config.toml
num_hidden_layers = 14
hidden_size = 160
num_attention_heads = 5
num_key_value_heads = 5
head_dim = 32
intermediate_size = 448
vocab_size = 2048
hidden_act = "swiglu"
norm = "rmsnorm"
norm_place = "pre"
norm_eps = 1e-05
positions = "rope"
rope_theta = 1010.0
rope_fraction = 1.0
qk_norm = true
attn_scale = 0.177
bias = "none"
tie_word_embeddings = true
parallel_block = false
init = "normal"
init_std_qkv = 0.0395
init_std_o = 0.00748
init_std_up = 0.0395
init_std_down = 0.00748
optimizer = "muon_variant"
learning_rate = 0.00894
lr_mult_qkv = 0.7
lr_mult_down = 2.0
beta1 = 0.95
lr_head = 0.0036
max_grad_norm = 1.0
warmup_steps = 0
schedule = "wsd"
decay_fraction = 0.602
decay_shape = "pow"
final_lr_fraction = 0.1
batch_tokens = [8192, 16384, 24576]
max_seq_len = 512
doc_mask = true
train_tokens = 112600000
max_steps = 7354
dataset = "wikipedia_en"
Each number is 500 + 25 x the weight over its row's rms, rounded and kept within 0 to 999. Layers, rows and columns count from 0. Numbers have three digits each. The size before them is the row's rms in percent of the matrix's.

# gate: layer 7 MLP gate, 448x160, rms 0.244, rows 226-254, columns 0-159
# up: layer 7 MLP up, 448x160, rms 0.255, rows 226-253, columns 0-159
# down: layer 7 MLP down (transposed), 448x160, rms 0.167, rows 226-253, columns 0-159
gate226 098:507529498529488475522472487486506498467485460505473496484537485496505562484507479532554498501506459545564544530494481495478506503471507494441493486493492514505511524479499491506471461479521506479506528515513449501502491465485480498486558526509502517530507494500504504479522501507539439466513500517527510499567494485559546495521502490547521491516461471509538509497537499473515452497472523496498510538518486485449528473510463491485507480540498502506508468490535546533511509519498500
up226 092:490502533484489470487499485520501515541531538474469499511474508490491466504555469521462494520501540517474498466469544527521495506482456490506541542454482489553505487517535541453518498510480498500466458512496488493504526526491515462511516506480478536516504472527513504480457460486506519537507497491516498491493465511526537483500477533510526538523534495521532460504485492509440523467542495456510410498510503512465498530477530503510510509458505514492462519488504502499515496513512535
down226 093:480506472499496501502487470528470509528513488500479506483475473482561527495530463476442487473484515506470512525492479514526499474517499519499501476491546522497520483518490502498459516530553526496519494556451537500470473520523536495506480516509494460485532487472503565479481469544451521491509524492511493504447492492463466480500491550463494524486504521517490492552499465533496513493587512488497448489522502521474488519517495482504518499489499518470457500533511518474474480520509505
gate227 105:522526509485503510582523457500528496501515493511529545508470492512550453482509543511516529461462479508538518523486500525484511464517479477524518489491487495504462542506476470477460467470499486512484501519530534471507521460522474527521486491503493491495524482460494567535506522515442537490508482483558495516531503499543480475517496474483519484511484501521482511465480485498500516491533495505517556501535474495461528533500506487464529501517486497510510468517497472536534533521487530
up227 102:480517466515503503532545464509550536485497521544481514461484516491506528497459508468465495509480527506506511466484516457520487541538496507473470470476539516491454479519498470500484476491414501530523472510519503458498493464526505498521521479516500485473502481475482496478513485503487529484511499465452522488484489501498490518557518516522511517491501533477533500519548515536465482486498484498481545484489520471479527523471509456540525503472494515548523460481516535513499511526557508
down227 104:530491485505509464518499526520496505522495519550511535511492528508547502473456514520512506516485555515523528515522474469527487511509447519479507503502490521532537513511495455494504463533467504498506535532520485519481513503463473521490449489561473515495520455475525503502461531497533528506510495461519503474510495460494492430494470488545499474524469493528502455460515458517552478486442491545527512497484532491507512509468489489500494526479510490521469512509533491503462460485498502
gate228 105:531491499483513533502528472514507489534464506493484516494496453474518524521508522540504525521503497459500486483454487473472491476481454447501522499530544487516501493473511500526494510512473490495556486505545514511529467517502498474537544532507493477483538532476528562494488493508476494503525479472522519514552563487496507469496468507490481474489525503511509524493532498530528459500489503484501544507489472515475511499491496521511502460468477495512507467487525472553541513547449568
up228 103:531540489523509493505520538512507487545499502495510543504542503466509449526529562478517516475514522487492494483513476526545519493485508511523479493504464504505520523538532473473474506501476505484506487471464524521489499496521515559483521489511491548510494478526482497525497531527516465505526463497479541491493488502487524452483487504493460489517484513475498502484500483463547451491473499524466514489483471467496505483495482527481470516505458539474464492449505497425560497521528551
down228 102:473522466504496458489464480510533482538501531485513485490548481493479482468465502510499528531510487460504477471500529527508480503483512469460479512506477508547455520521481510484490488496467535521518502479543468520520513526478554473455508488507492490536536522498491514414540494499466550522493470442517533509524476491522510469518485475519518506491469528488558515489523532541491487498489482488506506460499491440503500486492520487501548472511520503496507463523489476483509534517518511
gate229 101:431516481485494467493494486507481487480490480524499471464459508497505455452509528492523508499457476531477493548484513502480454471507466513460481520467491516522547520463496506487485480526500498505507450517461496539531489545491474471448510566536502499505469476519537509457533488480501480489507518518493457522492488465545528505472517533471475518468487523484510532497498495500486532473483537458525482508528494513505487524474484536509513523499490464541514472499463517526476478512509475
up229 100:505515483474495520485502518495496513486501521519465525537526496505523513503517505528473540489473510533530558478530535485491519481480492490523548426573488518530494456491508457519500511498483476486504536530547542499463520554519489473517489461514486529504500518487479511506449500497522518475523511491515485517553489534477521484482495466528522492519485495479506543468457503537490488528488501549501554523525480483469493499534516473499497467467526489514507518517537503467473536514500514
down229 098:517495488505487483524490504477493531553480489481464530464468517518522483480469503507517487454552510504482542481528526498496518531513469463514477491531515504509514488473492450519452527547499504498513484454507494488485467489471482511494466489517536533466520528496525520482505475502466477491500502507484535487511577478418468545542512518481495515498481463471480487519474541528486502511489463493516460508512475493496525458495472510537496500476530528474495491462530475506513537515530516
gate230 106:511477470484524504490535487503477480499497452460506522485440488506532492482530502555532489527447515510458510520453486496471491481484483501540485506510542482491501504468496478496492491516506513494552470533493498495476490491494473449518530534515472538508503527524495508502467474534543525495509518551506537482515537473451529528536504506417484506502504468521515535527465462474491479535487548513513520497469509467506490505519501526498514479513461530499479481541507487527517472484483501
up230 100:501460480529516500506535485501501538454487495499530488547491509495496507482527501490486512511472536495506483478522489474531518532485473529489473487522498531512538458531441533518547486438491509516473545572498477508487494498511485509524462491523494491490478487518550508504468503530501486516462495492446521509452479487531493480530482527546483499505487490476476541541502533520481504474498538493517493494496470517508533466535506506512497506494578531480528495493522536464511473500506540
down230 105:502521509525484506471501484521514539530441538510533515521494503477489497492483509483508525470502450485541505506487504471469458531513495502498495529532479556507523501511492485536484527516520464493486506464527508472480518540492496533492483569493488531509453511505499522502548546499503478495518472480496506504515507500538499526537479511494531490519507538477498486501504465442503579525506474485492491516512510498492507486578503486513511528476504476487445481484526492473426514528488514
gate231 100:510513494467533492538497521492534511493510512518475486494470465465503533481534453503476472516465517507494491525465513536466509501521517489459541529493497489496542500481489498507530443472520523503502453515471477474496503521465513470507525481487531534545512500487493471460493477526564497506542509482487438504476530487502499527462504460486512526482469458519532514467529475493516459535502497514484488501490483520506522530507483551482442515514462513461516511514484534520479546488526532
up231 090:485491504509489511527467450491504410495505510472483505522496527504466534494505494515533464525511511455478510522493468482514528480494468475501505519497495572524489482514532459504544507467535506540505512488497498475464470502516484496516528528472490491480500552448540450542468545474480497502486450509445503520476507495515506480451498494490510458511515466490490495515505501512522537491518513453513520480480504519507490497475531468489518462513538482504499468510495509488510499433491491
down231 099:506500550512541505496484501505523466517451487466541465536427528533521510523500495553530515489529452495484500476512441474476542503474531523463446496521487518522475471532506488480462459477499500513504482490514466499540503514501479498467476543457487515497503502484522466507510489496505492488491517527534521454514483464512535502517535508483511448473509527497510466504523508502470510473528492492520454529504488508522457504531526521537502489471479467518500497469511480489519453506488516
gate232 104:478488536495483511507476510539528484503501496502519505480518481468527523532504510512481499499486477502508511505467508482536469500477459510507513483528533468541493482489525519496465531460537473503471495522497505522504533493462501498520512508471525486546451518493507467506472465482478512529515480536495543526530513486468477578507494541450489520471527526468486461527488515508520454469445506510491466512495496472474497447490471513458516521525547489488520508535469559461482479471485492
up232 108:478504470464490497520529481487517487517526489512494527528515437483541508489515537480519541509527514482511499486479487512480553462525508514511457462499482494484468485474517526524507527541496496522501497481498491484506491557538485495486497524466524537468499545498515483458487474467454493552465519523496496512528532516518532514492546493499496461487518483505550481474510526505504497493487470463497533470509516479551513542510478503479532536465497523524462543466474474492523476473537451
down232 107:510571504476507481469472537500504492480504471497505515507519538479506486510510520488450520547518493525465519513502479476481500508522503465417478513524493523454509529512493494528513516465513504499523484418528502544511457535500535518472525466465484493515487538511509512489484507511482464486483522549472488509507497489514504521532521463504528477514526485495517486473507533480489492531499501491472518469539507493490500490551526524452554530485523493475476504501481532530474460521480536
gate233 097:493508481497511485492502555496500478496463540525497456460537493470455481525530501515501505516446486501489517497487502464477547565520500513500508505463502474525452509521504565510495505488468512513550450523453490497530517518500486521508497501520453525499483510535507483538502506479484495520513523514509455523539485491478534516461515492520494477490491479483492507465523445495478504531544513477505450457530511459529469497464477534529485505507491467513501531450507465500505512494523511
up233 095:487505505502498516519496476468508509471488474476513517518503549479523478497484481504492486527511479445475499464501515521494444500491520460483526498561507503469554499478495478466472507502493484474471490445514491481481496496494429484493461525510515525489479448486496510458503522499536501506473460479502497523503527527512485505514504532492471528474524520504499549507502522529503517469436466520546537510507496502470518465448545453531493463534474495475511453506497494478467459490505503
down233 100:535469512480501517496499508491514507537472500500434488536529492473580506489577523482468487493503491532466495502536472487543495471476488511502517524509530516495512512488531496480504469517493464476466511451500496491476490525463478513484484508524469502489465506517498502502498476479551511476548467486500484501507506485516466492538514501486543518472517468471497491472515511505487484504471494485489516530526496515512490533427577518488483467515484493463526477559498520536484478521521499
gate234 099:563492519516505491483490485490529498552492515490490539514522493486525535476492515492499547527538536512507501517468454524542485502557469514498489518527493536493513519480488506499477505493499485495479460515528491520500483562527492460466490524453491486549515536538515516496479509480467459507479532500499477501478510466467506534523469496498478475505445467467440473450521514528467496527546460550520507468499504526500497500506525490516526497489524506527507526472496494481523539498480479
up234 095:539496529518491483507512514496514511520524485511516493471457494527538484495488490516512475530472503448464511512462500523489479514534519516530472488503450497483475513526541551514486449526521543430490518506517471506485494507515492521519503476481523507472565514490463508521526496525504469512515521516460490476487511491470529461488557498508555502512505496497520472559533493516518468483452486513553506488508461491543524487495498537515492490454504502566462484515508499505520487509512495
down234 100:477457508508511526499469509469442457493526488464529483493492451525511529497537449506531505442495501510473504482473497503474490518478511477495496506513471485558477479531530479512525489502496511525476488514473523481492519549522504521490490421475525459498519528492506530475480499497474468488451489495496482494501504516511502488466481503470525500501471459499506470528494450553460512555466478520485507506495491500466499495477533479511560510488479525509499532523489503545444518482496512
gate235 094:506482505482528484513542476472492489523513495532471457558467497498515455508489483510515523480516505550523542485467474523486518494469521542540475529472513532523513452530536492489475468521529505487491501509535503473509543564465503504455495520488498472484509518481483509489513546495474507472492493514469490494494489536513504546468482486515487529470465512493520454496491514520506448495472520472498510547510502505511491495487480548498468476468500516507477420484522484511505445477513482
up235 090:488450502505469499494472482489483500480505516546530485503499480524501544512479499527541493508527478493535484480513449506488494479482447506495510548461460499493489490532521500503435478474509531460517519529489466514508510529462535486482512538495497518485497479487499480490477490485519530497502514479510445497506509456526506479488482512484508517471577514513482502508452532482511550535498496472553518521523504523498517522546476491527529521460542518518477501515520448501471535469454505
down235 093:519486539492472515460476486444495513529498498478491510522536486513493525470515514485531501515455502528517507532479523490546505556484512473501493515518502539481529514501491515528518531466497524511482500499502500551486475518495506519526488518518524478491519517513505487501493522530448472548519518497488557497551499496510454510492515499532507477505479515473511510498542551522487427513507538522472498492443448556480496487494479481455470482505517461508513486547492489463532470476508529
gate236 106:511492488512483511469490483479528520496465542488540506506486492498453547536516502499517499471453487495477500523496485487464456541510491475487528480526524458529460527426497489514506552498514532460518556523480488505516487549477496508504488523457481518536508526497529534546540496493548493498499509497492487489509521483450511537520488519472529441468475493490467541497520529542515489486485498539457476492481472492501484492492480474503455475451509496479517495495499502457497508512500497
up236 101:489485548511510517520503481530511489537501506523528466504470457511471490528492511525493509491481505548539528502476464456507480491502473515459512501514496478513513515488533515529560448532522533522492490469511519483553496523563487510526476510486539481500492487483490486546535509482487507480524507498509501506506467500502476519481475487465480499518460504492508504497507539438483481556521519465492508477497538463505493482538559473555462459482510532480474513508482473458523477511531512
down236 100:506500501464494523518529553514490488524466471475444487520539514466510528411469470524509508471494512486472520531491469522509531519497485484496500495467535504514532506503516494460503519481492528508519506498504510523491520517501515488539511484562507481492507501502488505552478495507490529467473522492511478496531502497474539493500524471504497523541485499506480466492494499496497492541527483604559498552506481519556498511491517514545478502511503485541532536488511469520514482492491524
gate237 087:530522521462489519497498478536518513543469471478503495532497519494465533501520535490511501499520484483488491513436464556523485485516472554498530498464495477489473481511457486558490545507470508496500526519589480464525541544486481497500515502508470466483558516501488464514506485476508491508514517479522531500547549474472497492529493489480485479494500510546543455470509531486506482476516532526485495489510507499502461488516475465501482493518479478496518467475462464499502503510504498
up237 081:462498508484485464512495489505510501490495532481465473476466496498499487513486501532502506510527433495509483534565516551485482480511514530511520435498467521482487549520528462514521494504530517500499467505493457509527486511501541511547509449477516515460565455511497522517490487460524562498495497495536460522486479488523458495478485463478501528548522525498487485512517535484515465496499498492488511483526522544480505503492560502508476488517499495471509516521499473505527522520540470
down237 087:477498459494514500487518531500448521459506507494500481496516449468500513472509472473525510510475527465522491486469481508460481521500554502419469501532487475503518512471542484493493444489490518492525478518501495528522504470493465463533515489474476520531479506499502499497483517546463455477512473541520478469476521506491529511529518517544520472526505480453481501528469478501470527516486483525510469509488461537481485473472516517469510490497523508476455505481498510448473452467529492
gate238 098:498453467472473495458519551472522544513489500531458431473517483472492509480514502516467502541459491512472510468509490483493482499457523505501551485528516513513510511466515518453486486517476496550521490475504521463493513495469452494494525487481490535492479503494459509507476486516522524496509463498506522498532468503507518492539562471515509492468529488516497489459544487445499438527471478488497463496501487484498514541528465513533508488512526502485501503514526499507527482441498528
up238 097:499498491509485492555450503489535528483518562521469494468499488531502496523478522532518502483432512523516509489513482525520476517491507506534466480505465516494478502522482432488480519515510531482488454504516519505468475528513528478492499525530456537505539502498506524506504519510466489510489519507481459479514477546522472521468548521480504516493477499491541502494467529463511497528499488517481476482479479550478464512481487457492553508475495448472479477502480520472541495523546546
down238 101:465492559513508506475480460468523536504514492515506515540470526498496487542503540494482477467488549492524521486478457477536515493463532507518489484470501498510460480533497440530502512457479527475513497492512485439479493496492494439486457504455498531504523536497479477495523518461489486530497515481504517481497503499448491520480502466485503483504500505505507480510542524507459479493480500509524468456522496515505532513499426486486519473480457444501505494548553496486509496514512519
gate239 098:502500491523494532512477499513503448491518493516516525535493506454481465477519507518463427497506497454506482478511505482422497487490517470509522487501545470505505514517488528488494498486481456509469464492477521487520486526501523506512488491529502463496476523506507513499490493515484458489493496454524478474477506490485486465465496505502498570455515509497494517482529552509516450518490482530531498533484429514499555535509509531470521494525500514484512491527462475489470495577525514
up239 103:493515505475503512464550510528512557495533507492491501492513473488519528499517520491543478464487538516531483451514496479535532485497517451487484496520503534578499508505514537510468488482508503494496532474516508499480461514484480531477536479493496530504494490507511464526527517490543526525509517528496501498476549511468507502508513493452488536524522516509521482498535486467469532477523524488536492466585475481486467478480482432493474469521490515491516504501462502547513490470472482
down239 101:488492504465461526463486521484550534529518477499461480479483479492510498512505451494513548508459484539469480513543467526527510510512504457485455494529503495497501507522529489472493515497491479493516539489493538500507478513513477480487515504456496491531509471530493553518481539515501500506506508536487479500501516488516528507514544437537516501519496526493559530505474480486493431516457469485479479459500483503459486492516481482452504482496498517536497461472547540462537525480480508
gate240 103:454507531501536464512492525472474460491534531462471537476477473498499502492505509523530507499504485497469530532496517485485521506522483515519492514509541468483527496508476440481496465522490514577502507493535507551505502481483513511489542496519495542505464532508504490493476523501484466446470512524494487525533544532469515499514466505521525530488511537531519532493539509480475516454516472455503427513541500478493506505487507484510460494486449501461478503533477505510467482515493486
up240 103:496520490425497510512477492518488505493474526491529550499545422501504454478523506483537474500491537549536545483517529430524485503519499450521490489541457515497524499511511478504491500497506504483506491517490495481496489500505500504501476534530508542492484541501485515489462515509536481530498491532509476479515514532528527474490490440469495514472482512544489524519510490539527509511510478497531529538538506471509485516500503530506471459460532502477448516481461465492468511494507488
down240 104:498503523512541484490498513499513459472520539509466539557489477528498497494485542521510501526500488481476468492509528492489505463519498472534463471484505531501522464512500485513527453486506495533451442479546526489500527530478527548496475509515499537538509455516529485470485532500496511519503488532469462489542553527504516488449521526502519469528467492503524538531456543506495516500468471492483459490463484494487509502547496533467478505532526469512532515486529503504485478522488482
gate241 091:473502471462526493525486533516502481483463528510523475487511472509504540535518499534497517498516514501538506522514459513477520511483480495483520479542521519488550532539480506464528483531493484505513521527525514509485477544510469488471473490546491469472507478516526514519511505485532576486461477515496495488467490477507541471532491496478501497499492511483489520495525470523544511467557463480485500546497482534528495474523501475544522487510472445525510508478446441484492504477550483
up241 101:507524522509485533523479503480502535583516474525507552449479538488553498538501473501522487500516528488492470506492517457460503463506545534490508501492528500479482490485529477495504546503522499481471505540487502508494485497490518489494486516439507527477510518516506560470519486533474507516473548541506454490496522528508490456496517517493502465500485500512508479484495523484446479496501490533478504496534517487545473503492510482448527546501483472473517477530502556517502498496523452
down241 100:482480459500501502475479463462516491530511527519511477524467514499456535542473525516518515502524510505548491562510452494456481471515506486504484475534536517449508486513506513435505507529489507544504524531521452510491513552480500521489494461536456465481527526489504551522498513512511499508463469509460533524498493482501496506512536482492505501504519497494523477465497471491475505452533516537450511523524501490528519487479457493481499510524450484527540523477499507541505483480516507
gate242 105:507504460507500510502489478485464494496491479446536489513521527504499477501500490556515463456497499486473509505493500476520523471496510484502505518499544490540536548498499520482541506461452496438488562494481498514535498500547523523502539465481488473477540526486494462508474511503521483501528518526528467475497506505488536519500547536456508460443478480474485541504512508522461492519500512461485519524507510521523500530518520482523507520528500486515525504494510500482484551488450564
up242 099:463452523508529463498494515493511490475457493551526505486478498480534481496492498518501481533471483508521513517467495542518516498512475455506532489474500533447534490476492434526496541501493475546551476479508471486443488516487507524500476491497500500513501507502535526481493465500496513509493504522507487504496545506454473533503467491524488493542495515508516470522501474562488550521472498519510514479487488515507503497488511558472531479530482461541467499476454510557460502504476460
down242 098:508485460493498502509450491545499472481493515501491509501539522504554492506491513506478536556524536484510467514491516533520459540509483471502489509523486500481506501548473501489428491473501476495521516523507475498458513533469473479478469505530442505511463502506469512500499502527499484534517493459451496522516487521510479540504459489524461476519497475463524516521504540497490497468483492485476475467489529468518518501454493463480521488464500497495485522539431477478447485465506479
gate243 110:523517544490507532508466470512536473491495493506499515512516523479480558473467517516489498506495569496508474471535467494470477501513500507554555535489525472528479524537520489478500459481475482444478510520495534480503494502509478503523497445496501461487498509488510515485484552509500526495509463476527465469503509466500512526522498495519546470524470475488474484538505490536499494466477477504534499456486514535516537487463544448521456495501522494503476539507506516474546540508507502
up243 100:523472458573493493497514509503540478520528460463509482489498473526556552485496516499496493477474512515546533483498531499513510500536484492497522487458469494537502484512480490502507519500516524562500477498520495496474511478475507489492533501537494467460523491496485452501493416490495466473508551516510470537534506489525483483504523539535519507486507553525529499495512465488454456479504479518442467507490531458517490505511497491509504532492495470515486485476513531494514501466471492
down243 100:483488521481475513460530491467501483470458505536507526485466500515523534556487489490491538517464523495502506525524482479470449517511509534500518499504487476464507507515493482504486513522528490457488523472483488487511542474512468499461445468476468471530515463547484495504540503538495462488459493526498520495524477478468513505469492488525529557515529526490494503502513448482493499490485479449451495530486532511522558498438493466517454513537521493476501509492510531483512534512497486
gate244 092:464478498484470527527471498560488499525484502508497521527504516519535569515480497502515496486531527513473510493512519505515507532476481474547463518527539527459437501534491475528494513492486479550531526504530516492498547519527500509527494485496458520472477506546494491516494529456483499511532474491534514493521518532536540472521471525511517553483471516491481511449517496487484498519476446468501486503486521470505518524468491513479492451494516520495527530536562494483502532495491494
up244 092:534520521496519545525514535516463517485495505484456464477524494502499560520489497494524485542456480503489483484497440453494512522457452526514537526494484529518497505494466519492502503511479504534529510532501507523478509487536475495505490458497496496490481522512511499508465515474473521468566476510511523500495491508483521484492515505495486501507500476477459507480502530492436517509484436413514512483522538529529506498461493476489499493484565526474532482521497486458498535508487481
down244 094:510560474514525522542496507520518475517462550481480459479492499482511536464461480493521524487527502527474473518474532476444517498478497449553516505514488498446483463514459492533493559529494513535496523486512516501500497543491508483561472466512498489540457524534506512498515497502498478506479544510512503493492490506524460477514480484486531512496465468506492530422509497488493502526509502532514498466499516470518486501473525493504520507448481520461459506525513483487507484512479474
gate245 102:454523512467533478496476499527500513514493463549445481515498492491525500535547547518511502487492450474527520481485439496507505485494528497512508487490494450493492454492444481490512528482501511476488512465522503473504530479503469528468512489460491517470520517509509471513509487490484477538465524495520472519522498442536505494513439549471486508494499479514505484535505507540513441521438499523470523524476500475511538517504535494548518525498491506518488517459516462507507483503481485
up245 103:490480510511486497460457524454508531522523497468524476505508520492498527489493488507445481505499539503501510482487466467471548494511526533512469494562524513456528555495564484514546505521489504506510489465490476511483519466479520534460473477463508534494510480492489504503500498512507478475552503523485543507507467525514501483510499450511494498484496490492501475545445468515491528469478539527538493511526484441510498513487498494509464498500506466510555533464475523486466478533479510
down245 104:484511462514504517485550514480496515518500499489497493522532485518498477509450469522485484514510516544490549534489493522492477504487519488503484519538506488494460487506509499515500513530442492539512447448501471525457522531479493575560522491498492478507531460532487512526482536501503494504478527441497494510530516506487508522502491485498478504540510494479512540494453523507480490477469505520573501479515482467478503482532530527454521526479502510544502507534474529466524503515547504
gate246 102:516510483516511531528541475489486487504518485505481455533491486488514508555520467522468491540467504519517545500461523491491537474469486572511460526484486465489494530487424506503508524515492486504532490509507532501488489520488504502497489520506501471519525515479487480464535489552499483506465481507475502448493500515491501520512495542491500498490451530515549524505529478509504462536476491468525528517503500503550534557498503533534522492498486480486514491555453506503514465452467510
up246 097:492473522511555524534525542525478511481518494514512502527463459485483534521485558515471544506492472468450527485454527431507473514489526520541496461497490498491470513497492504502508502492519536521518463535552490481491487527481505493511548464498498482485536494547496510536492516486506490552514480434480512528552489497480479504511519529504524488507442473502550487489509496498495490530475496509491500490482529519502528492487526511510477548519512471496499498497540555482496492484507474
down246 102:506518514491512508493522526503496561480488524482524500489451535517523495526546533503516480525472458448488513490506496520479472457469468503517533476456480530511520476490456472482460503492498521508498491474521495459492452520514468533543473500494526516499460516488514491506516537451533493500541507487534535520484464531489475481495528487488452516485457503455500524514486524496482479496474510485522501507507476470489494507533444439461524432493489496491485489489537532499483475515491494
gate247 105:520554492529566493474496473520505510498503483515516509476537555501462482516558515521495517529484488526483547488499516479497498478481506453540485504512489470482529505476479494487521506474502482525512555499498523496531501496513477535480525523495482510506503498424519545515475516511475524520499504513490494524507507500526490507471556502459502452572537486498477468536481562534502481506464531451458483470521524498492528500482529482533513507511486505497509508539526501488503460492494503
up247 107:560540485480485530480475515524525491495486522491491502474538515521482507486490462484526488482522528486510445513476562523528467543549512522471518487521524508527504512444512477506509531485504475496482472509554500487511461487486472479519459472499490509499516502496484484521510523481481493480561491491509482528532469464499500554544489492473491482487498499482503508472468515456543427474550502513511466511521504530526484498486542508483502529557515530517497464491467502505493483510515502
down247 102:496515518519539500502463502518484508442522438515508508550490483486508518492526546512527455511499475522496528519499508467497530450483522512445480478511460492494529529461479483506472500507506514485460500487488470492476531468507538472477487524480532533515461489505511522494515549506533530503473481523508471496543539504453468499495474529479486484444469521488514497494509489478510538486483509499469526518506516528512516524512498549504457457460497484483444517526471504502438494496502506
gate248 091:493502537507521509505461518527507519447485525502486539487473484487518507498481467498502516514504496492503495475511490505464449490478478513488477487494497558446533482547479476550474499489473477525455512500488493507465505475467504483502494537519545500490497515489467523503504520490506521456537557510510537486473489494519519452490456488513501429485520517508524488437520479508469479516500463551507490547492519504498550481451511547491515472534512551491529520501504483478498517480503483
up248 093:571499535518479492494540474518517458471494506483459479500518474507481478479515549483501472561466522471455492479476497542499479495467482504490448511475495490499523454500500477484499533507480470488515487504549495504471499501463473458514535472506503497466485494464513483535487519508482476545519500496509485514515499509519474523506502517478469519493508473486517511488506501512514553454511510509493467455518503479551488511516492518470469481518567501452522477526471537525535539509466536
down248 096:468453503483492562515507473528492465550507493495500518527528476558517525481533492497472495521488489469458499477467511507477500548473472485522488546479523468491501498530483494489527451497477496552500497489506517533483494546470513437503534474511497514492487489454534509560446516481489489524459500465484495472514518539491514515507514484482479545510504472542469504499495500569477479466498492480521465479501486499522472480499521480503493470503508500493506528539518507465542511498496510
gate249 104:494556494489493554509530512536475512502495487466506505492544475485506463492471465538540479464523535555473509496498451485499480525496488439524492521471499495496509509513487487531518490449485521515473526506546513509515470507489488558474505497506495541527477510548524498464501494498495488519459510514484511493495480482498484530485498540449511524476517530497507540470526494492530498489521487507519530446503458542540528452498533521510517467508492531519522503477537511478550508468486488
up249 099:536517514513572513535461459491480521518484531507494461522462505475472499501510480509501507505487491486474499542495481448521501485521492518543510464489494538484482460475475512461504491478488500487540479438486496521467545508478512499510515513486497490502505504456470447481493501457451508514448466475517483503485470539473500523481492483488445523502490530470472507528556496490474479487472499494484498473495497483507486456493509488471496476502563531563474497490479491492532474473493506
down249 100:551456485497496499494484504526475538489509521540510498538511502507504484504482515507466432497485528501533476430522500494500516484509526480530493453440493494492495489503473518500508535508511536490506536503472509493466445502494465497495531495492458487492483510532515545499485497520477459472497484517506527507559457444522549471468506465490512490472501513491483502528536446499489479497518505493466519484448504524499470506521542464491475517516564525531525510483473514484494497488500517
gate250 102:516512529547500522485519537472472498512520502517471483491506480506521501526523487495503487498529461477511465531489517513493498502484536469502549465502521512472464510453477530472533508515508460439561508464480473536465528517484473510500531525493524487518478515527502547526544547504552496503521480473524453534508534464517519499510473441535489486519521485502503502486496466506516521482506476520517464487530484536498483530502522510540504453502523479499531529510491548492503514457533501
up250 101:522513478487493534448495511517550516510469453511534474472505480510490476487482534491530480482466503486515545494506509476439474517486510557499511503486560480491486489441532476491484496535493491500495490492444535556497514542499480515477505494468483498491522506525476502557487472496492510539485490514505528516508524512512500511492528485515532495521522520491511523482513493527455517538506556515527481465553546508544501479488518487508497476543509527485491449478526498490545463496500494
down250 094:498506510520541476549486540505441494501519518472480468477521509505550551505499491518471481488484492499513519501482496522448476504483476492441498538462477491486459469510506502521488506504468482484498494486473474469467505496499481483481508474509522498498512477494495478472508476536472514499476517504509538552435483490521494479495504493546475527459525492512531444512524520511502449452513493484550504495450475504496484501486516492518538524483472529510518581491486497544455492503486513
gate251 100:504496508487533465504442506515520483506484493487494509517499531549484512480496487532472472460519510498495451543537522484476509475509492468483479504508455495517501499472471524489523491462542479472497467516447516460499517504468448495492475532494526444491494504492453517501474427520497514489511520529521463498466531495521494505500534440483535517470502471508529530482495507486499452480501507492514488506537476463494505504491478493509539495535514506484549511484518463547527542536522473
up251 095:474505530553468506556559495502529485522502489515563483519478498496459496493537476482528505519447491479500511493500534500480458559498523452461501513496527484540486482512518537502488489485503489538521485481465536480558528509485506517536495533557464494480487474543487495506495515435506490512488520464481524502504492478512510518511490504475520500522540509484517562512483500475524494555468539506500508483501477529504527462523503492464468506519510468482502511515508514536488516502501497
down251 100:502481535542495505493540529457500522512533533547496501480456475493555558485525520470519496506506527481500497500524517541496483472460505494497508485492515462519487517506496488464530491503463468517503465540484501530475494538509470495495528504475503526549533513516525504501529487484515493500463518474506507504518522502493476455504486483464494466497486519492500516506474468540519426503507475490478516526454517540469502458520511508496469501538527521489501507513436446540489487441504478
gate252 103:511515487494470482501549492479519519509462475523484524501462501482516483429459545485511485494500512456493522485470420476521507519458449521511511500472503485518487527486489485515530488457479480501491475496465527513525516441477490514532465512501532539498507503502491511506508490546472516505460525514511515498493520470489472514513539484504554458536503515495459509482540494486542486458482492475491524489469476507554521535489508458511493505497488473484518501490480515494536473530550479
up252 112:522496482488446459434477520487457528498499495477526439487497478503492511473479543506511507496498457527510514515443487510517487520513499537509521567465473516506504453510534498496523494521522490502512514513463463530505511505501477518517456543507496474482510536473510504439511502505531444499497466489456487510554508465496525491469443505495534514491501502480469486509515517531525493525485527537487503536486521528500522491498544490509477524492535497490493542484449519487515525514514495
down252 111:460526511512502489523508487497428513494461507559530551492477497497521526475518545522475505507476500482496497514473491483510461475503498512441472470547488489500484489542511512540519503505488501480457507502487560512520518505485510516527523495514525511512514497486520473456534511524549494483467516470527511490480502428499524514475477520516562502525479465502531494526489482494491490559509531479521479521537508474466536472529498478493488523459519516485479492482520531529456518504486484
gate253 098:476503480478545497483511468502497485504505482505464462498495460476481501510507493515473488496494468489470520507520501480519500506466497512488481506485513481486540500476439468498485465502516474531493515500496524562489475540522501500504495518529501478484507468448507525522491480497523489514537491479442498476499524455494488515502503530483552502498476486506526477460479490475494495477469534447450513504536446521486544509483489468464496460474488477542588563506505503528547511500496515
up253 101:501481501463489489536525484469513484466495489492485518522470529453518531507507499478552499517494520522524522518442534486511481546506487465501481464547474491523478523497532516524513495564508543508509449557487509503501490473497539516520546445482510513457527503521451492487482515511523503461465516504528477512522499500449491503524481491507469469505512480472477539483522482512489525483512493462547514502465525496517483535502483516528501478496470475453507495475506504460448528492480518
down253 101:502486479501481482486461490508494483502487521519517552508503501503500498483560514491508486509505479565491503460488540488480505514527447497518431452500526501519462469476520537527540535489492494545516511523475526501504518456476509479515470508521482503479490479520472488516535475512505460463447571525518519505512494457491500555482478490509485514479479509455496534505538484484449490500506447540494468475482468476505498504475531509476501507510524494493474498524503507471453477513495472
gate254 102:445501498511549503505497510490507497513504521519530475497516516510559523533503500484503530490485462469519464484467480512495526486463493507544483481486465543488526503494479540462480471541507521491510451463501502544448481478490556526495491483509509490484504525450460454531481427510494530533490470470457472513468523505508498488495485493492519484518482482523510492457480486471517490525463497496515483469501441521499508497511440492483491463498498489499487502496514479482523471455491457